python train.py --n_kv_head=3 --activation="swiglu" --positions="rope" --init_std_o=0.0114 --init_std_down=0.0114 --lr_head=0.00636 --schedule="wsd" --decay_shape="linear"
Each number is 50 + 15 x the weight over its row's rms, rounded and kept within 0 to 99. Layers, rows and columns count from 0. The size before them is the row's rms in percent of the matrix's.

# v: layer 2 attention value, 96x96, rms 0.215, rows 39-55, columns 0-95
# o: layer 2 attention output (transposed), 96x96, rms 0.59, rows 39-54, columns 0-95
v39 080:85 31 78 59 74 31 51 36 44 60 60 67 21 62 04 28 49 55 76 53 39 54 44 33 39 31 47 41 68 53 47 56 65 27 66 60 68 41 45 18 48 33 30 56 36 71 63 57 51 55 38 44 44 51 56 45 30 61 42 61 25 38 54 63 42 68 46 50 30 65 34 69 30 45 52 68 69 45 62 36 42 50 43 42 55 44 64 68 57 64 53 55 13 43 65 49
o39 076:41 62 38 60 60 66 41 51 55 48 64 58 55 67 34 57 38 64 18 59 34 42 59 61 53 60 51 67 43 38 45 37 22 25 37 36 47 53 65 46 54 37 21 36 49 71 63 28 58 29 32 43 51 27 66 69 61 47 48 38 53 44 43 32 72 63 45 49 74 53 24 78 60 52 51 26 51 41 48 81 73 59 46 92 56 58 48 54 24 33 63 61 49 60 76 21
v40 078:53 72 53 74 52 51 61 44 79 71 53 21 64 57 28 36 46 46 51 47 19 61 29 32 41 57 40 36 52 62 65 52 62 61 48 48 66 34 33 77 64 50 63 51 37 60 49 63 38 57 45 23 65 50 42 31 56 54 54 51 63 45 54 54 28 76 69 62 62 67 18 61 41 49 49 67 50 55 81 28 29 28 47 49 46 23 55 58 48 40 57 46 05 64 78 39
o40 078:82 36 45 48 77 66 52 58 70 44 48 76 44 86 63 56 82 65 55 49 61 55 44 48 48 35 43 53 54 69 41 29 51 48 56 52 27 60 56 36 57 50 43 48 55 84 40 62 49 61 51 36 44 30 62 62 76 38 66 65 60 63 29 49 59 70 50 19 39 30 73 43 34 26 35 60 46 53 58 76 81 59 47 63 53 49 67 56 35 43 26 41 51 74 80 54
v41 084:71 51 32 39 42 45 44 59 54 65 66 81 46 47 19 45 48 53 48 46 36 51 43 73 69 51 77 60 75 44 53 50 52 59 35 58 43 54 61 61 55 54 67 48 49 60 90 43 62 54 59 43 68 48 55 09 56 94 61 63 60 53 40 35 37 42 78 40 67 46 62 60 20 67 54 52 54 57 50 66 58 60 31 49 45 99 52 49 35 55 79 63 51 35 43 50
o41 092:62 77 71 29 50 26 21 63 31 50 72 71 72 54 34 43 56 54 61 70 53 67 47 16 51 47 30 56 47 49 58 59 27 58 44 50 53 46 40 46 55 79 31 63 59 38 39 53 45 43 40 60 55 52 81 65 20 25 61 72 27 66 71 28 33 43 65 51 47 34 47 67 63 33 62 40 66 74 61 20 62 48 52 55 34 35 76 52 56 48 50 49 42 36 50 30
v42 081:41 58 53 68 63 71 45 39 42 27 35 36 61 34 48 62 31 27 55 45 60 74 25 59 47 25 43 53 25 30 55 80 75 37 45 29 55 76 44 34 27 58 43 61 33 48 55 54 65 58 64 60 40 50 47 73 20 42 39 73 56 50 36 59 56 56 33 46 58 51 24 75 43 70 48 62 41 24 38 59 63 57 34 60 49 37 28 62 71 61 19 58 67 51 33 29
o42 085:46 33 62 45 54 47 86 41 92 56 46 16 35 49 54 54 56 25 64 65 49 35 37 32 66 46 24 66 23 43 62 53 65 52 55 31 58 34 42 56 40 25 32 49 60 75 73 55 35 51 44 49 46 39 63 47 53 24 25 47 59 45 63 81 40 54 58 70 52 53 65 38 64 49 36 34 40 50 32 65 55 69 76 43 46 43 64 58 33 64 56 41 39 76 68 74
v43 086:57 46 53 35 19 66 76 59 66 36 46 71 28 67 50 51 34 36 35 41 56 41 60 39 45 70 52 57 50 56 46 52 41 37 47 56 48 50 54 40 47 31 32 63 33 58 53 56 62 53 61 29 63 62 40 46 33 45 39 72 58 35 62 49 59 51 60 19 37 37 75 32 47 61 44 36 53 21 49 00 40 76 24 74 21 72 34 55 47 62 54 53 39 34 42 43
o43 078:35 69 41 74 67 44 29 70 48 51 27 35 56 71 18 57 53 49 49 45 45 28 40 47 48 11 36 48 70 48 34 97 65 56 43 74 36 38 54 41 42 33 48 38 59 38 62 40 49 31 55 52 78 51 57 32 47 50 37 43 38 58 44 40 57 75 39 43 72 35 42 60 61 75 42 40 62 78 30 67 40 42 38 58 53 64 23 66 44 44 79 55 48 48 34 64
v44 084:50 49 33 53 50 33 72 34 51 61 45 67 38 78 33 46 25 41 32 67 43 45 13 51 43 65 64 22 57 78 60 39 28 58 61 47 55 61 77 56 78 45 50 45 47 58 42 38 57 56 36 51 51 63 52 34 63 46 53 46 29 47 59 20 32 46 60 60 59 74 32 52 76 15 69 07 38 23 62 73 55 46 43 41 63 50 52 76 55 41 54 53 51 49 46 34
o44 084:46 36 38 53 41 26 42 58 34 30 43 57 49 53 38 41 41 53 33 39 39 53 38 51 64 47 77 67 32 47 44 65 45 55 42 60 53 34 66 23 49 59 46 70 64 52 32 63 43 46 63 20 40 53 33 29 64 31 62 46 27 49 42 97 32 66 55 42 35 59 33 49 43 51 34 64 56 59 97 66 71 68 47 39 66 59 56 57 61 19 49 63 21 50 38 23
v45 085:63 33 43 70 44 53 57 51 64 87 80 36 59 38 64 48 47 27 60 39 60 57 46 49 64 56 50 22 55 46 37 69 51 70 54 59 39 45 51 47 67 41 36 62 69 72 45 18 61 53 62 51 38 29 62 58 26 66 58 85 55 60 74 59 38 56 80 51 35 48 86 37 19 41 67 68 59 48 28 57 42 52 38 48 66 44 50 40 20 21 46 45 45 36 49 59
o45 081:48 63 67 43 16 55 18 43 55 38 50 56 44 68 67 72 54 52 28 44 45 51 52 61 46 28 33 32 58 13 35 36 81 48 31 57 42 72 41 56 43 57 60 52 44 31 62 60 68 44 50 63 56 55 36 34 24 41 22 46 60 35 57 30 47 40 65 57 56 25 18 82 39 63 40 34 60 56 53 40 43 36 61 43 34 47 72 61 51 51 52 28 42 57 85 27
v46 088:61 62 55 51 38 36 33 49 30 68 70 25 17 55 58 49 25 41 38 33 48 53 68 46 57 52 56 41 77 51 45 56 26 53 63 28 49 37 55 16 42 38 55 41 64 47 31 45 52 43 70 18 59 47 25 49 47 49 52 28 68 47 70 29 60 24 67 72 57 59 56 63 63 49 32 49 54 62 57 58 27 34 18 35 38 33 62 87 46 65 71 68 36 52 60 50
o46 080:47 32 37 43 58 42 42 39 70 50 52 62 34 46 28 46 90 41 60 60 44 36 90 48 40 47 85 52 61 59 53 58 35 38 47 54 51 64 62 44 72 56 64 39 40 85 18 62 46 24 49 43 74 50 44 38 58 63 72 50 20 56 71 26 20 62 31 39 70 45 50 81 69 62 36 62 47 52 74 51 53 44 42 41 56 51 49 37 62 52 58 42 59 76 54 46
v47 082:74 81 74 41 52 31 71 38 39 64 56 56 50 44 41 67 68 57 44 32 50 50 35 49 41 58 59 46 41 16 41 71 61 35 44 62 36 60 37 34 43 62 50 32 53 66 66 22 55 63 34 14 73 21 68 49 67 22 39 47 41 63 57 44 22 40 52 88 66 54 65 50 33 59 46 67 59 44 55 51 56 42 54 47 61 43 38 75 33 33 64 28 60 36 68 47
o47 084:49 77 61 60 33 46 37 39 60 58 79 44 41 48 35 61 44 55 39 50 52 51 51 36 59 39 54 56 47 46 36 39 56 58 47 19 45 80 55 36 49 34 52 62 60 69 37 50 40 20 99 69 63 47 46 65 37 26 59 59 40 26 42 85 27 37 30 61 72 43 55 59 51 38 45 51 42 47 26 27 51 54 26 76 61 72 80 40 47 60 55 39 74 67 39 61
v48 081:45 56 49 46 50 39 48 57 20 34 52 53 45 51 38 44 45 76 61 64 59 35 61 68 32 30 40 35 59 31 69 39 60 73 64 42 49 39 47 61 50 47 78 56 35 66 72 30 63 52 62 44 46 55 62 94 61 55 37 46 62 18 56 37 46 37 35 63 48 29 25 51 34 58 04 28 77 34 36 26 70 34 70 52 43 52 57 60 55 57 53 50 58 45 20 63
o48 078:23 89 64 40 71 47 68 74 40 38 32 34 69 25 58 35 28 40 50 46 67 71 58 37 38 48 48 46 40 60 63 48 58 39 38 69 70 64 41 50 72 53 49 64 26 56 47 54 35 62 65 65 74 44 30 34 81 23 43 33 44 27 66 35 57 52 32 50 57 46 68 12 56 51 70 48 58 48 23 44 56 38 53 41 59 42 42 60 54 33 74 43 70 58 67 50
v49 075:60 56 47 33 31 54 50 72 62 84 39 47 67 55 75 31 53 49 46 42 35 35 65 36 60 33 56 45 69 18 72 63 47 41 63 35 48 84 65 37 59 65 55 43 56 38 50 47 57 65 69 48 64 60 49 34 72 44 40 78 62 86 65 36 64 68 44 50 66 49 80 40 20 27 39 45 54 61 72 70 34 46 73 69 29 59 34 52 57 48 52 35 49 64 64 59
o49 079:28 57 40 63 52 51 48 23 55 47 26 28 45 46 46 65 77 44 52 41 57 75 44 24 63 54 33 60 35 50 80 20 59 80 70 65 44 38 40 66 58 49 44 31 37 51 39 38 66 56 58 40 50 41 47 41 17 69 56 69 62 28 38 28 46 39 36 26 61 40 67 82 71 63 67 48 66 75 42 50 41 61 19 35 32 69 55 38 55 50 30 55 48 44 52 40
v50 082:68 59 24 68 50 59 56 43 58 48 36 32 74 48 08 43 44 37 40 41 51 55 29 56 42 46 58 59 26 52 85 47 78 55 52 49 24 24 60 23 43 51 17 47 47 83 55 45 58 59 32 57 67 40 45 59 37 34 55 52 54 52 56 57 63 24 43 55 74 41 67 58 60 25 44 37 52 47 70 31 52 69 22 67 38 44 63 39 47 62 44 18 38 51 67 46
o50 080:46 61 77 71 29 55 61 67 53 56 47 37 36 65 57 72 44 22 30 63 58 43 62 55 49 37 44 36 28 71 58 68 56 45 35 11 40 44 76 32 57 32 63 36 74 49 34 62 45 37 40 29 50 41 65 47 49 33 33 52 62 54 45 49 55 76 48 31 22 56 48 58 63 39 55 27 43 39 52 86 24 57 50 59 96 44 39 44 43 56 53 63 61 29 50 67
v51 077:41 74 68 18 62 60 54 50 52 51 28 64 52 49 54 24 74 42 37 38 25 56 47 67 72 51 43 68 46 67 51 43 49 38 62 89 48 45 49 53 50 34 48 56 52 64 31 73 64 47 66 78 44 60 33 40 78 44 56 77 38 56 08 46 47 28 43 74 39 71 67 38 35 38 42 66 63 27 44 39 45 70 40 59 39 52 62 50 32 70 70 52 35 36 39 37
o51 075:35 45 58 77 75 62 59 63 45 69 76 78 70 81 50 48 32 33 52 71 62 59 53 37 21 49 50 67 60 30 46 61 29 53 32 62 93 58 63 43 43 29 36 30 57 44 61 27 49 77 56 15 62 59 20 46 63 43 36 38 54 44 67 41 60 50 68 59 74 58 47 34 55 72 51 50 31 61 49 57 47 41 45 57 49 47 58 39 51 32 33 71 57 47 64 53
v52 082:63 44 59 36 48 41 64 69 42 45 52 42 45 22 54 87 54 62 49 55 54 54 35 51 33 38 39 54 47 61 69 43 54 15 36 20 60 23 85 36 34 48 53 66 54 44 65 42 61 74 68 32 75 46 30 31 51 68 36 64 34 83 53 53 26 78 44 46 43 48 39 33 45 39 34 49 37 30 43 63 67 69 45 48 70 80 40 46 49 64 64 70 62 61 50 57
o52 091:58 63 61 43 62 45 41 47 24 71 44 40 56 58 40 43 37 49 76 70 53 47 40 44 46 44 48 79 32 67 68 19 37 33 21 33 50 50 43 78 28 41 60 83 58 67 53 45 70 45 69 28 22 48 64 22 37 60 56 11 43 36 56 37 37 67 38 43 17 53 36 54 43 60 46 29 60 64 57 39 39 34 51 38 54 22 40 68 41 43 54 46 43 46 34 63
v53 088:26 67 39 47 53 65 68 47 73 55 59 65 38 64 68 57 59 72 55 81 62 52 53 55 53 43 59 59 77 53 38 39 39 26 38 42 72 52 51 54 43 70 45 67 59 60 52 71 73 64 68 74 76 47 49 52 55 32 72 68 54 84 41 35 31 55 61 63 39 50 74 23 39 36 40 41 57 32 77 12 59 68 27 54 58 43 45 57 77 47 53 56 67 61 62 60
o53 076:65 50 72 43 50 54 67 49 13 61 43 57 47 83 56 45 34 42 52 56 39 49 48 45 39 34 29 59 43 56 99 58 48 40 59 45 47 50 43 56 35 15 44 51 57 34 55 48 55 62 41 37 51 44 26 61 43 92 50 49 37 45 43 51 35 76 49 35 42 44 66 61 43 44 50 59 57 81 30 47 65 38 46 62 30 48 57 52 76 32 49 43 64 81 12 32
v54 083:62 65 31 39 62 60 50 39 64 36 72 65 55 73 41 45 48 67 46 60 53 55 26 30 29 43 46 39 53 30 55 38 28 67 49 52 35 53 51 33 63 56 33 54 21 38 56 69 43 36 52 59 44 36 74 46 28 42 74 66 71 60 27 27 17 71 72 40 45 60 52 59 77 31 32 34 69 49 61 57 80 33 37 75 59 63 78 44 51 58 54 63 37 36 51 71
o54 089:44 53 75 50 69 60 35 32 22 35 55 55 46 66 20 40 40 52 64 37 27 43 35 36 68 72 70 58 50 64 41 48 67 31 25 48 52 56 58 61 42 55 42 53 59 38 52 60 67 47 22 15 60 19 17 41 56 31 62 64 28 58 23 56 56 63 59 54 61 49 55 72 38 31 54 65 74 62 22 38 40 53 66 47 55 43 49 71 42 48 50 51 83 36 38 33
v55 086:56 51 31 41 35 54 55 68 57 66 42 28 44 65 86 63 60 61 42 57 40 59 76 42 33 54 43 86 32 55 63 40 60 52 43 35 68 52 35 72 46 43 40 37 38 59 43 40 36 34 54 56 58 48 64 64 51 49 50 37 50 77 24 66 76 53 39 76 27 97 52 48 34 59 74 30 38 45 55 59 31 29 35 38 33 53 45 44 60 39 57 40 75 59 48 83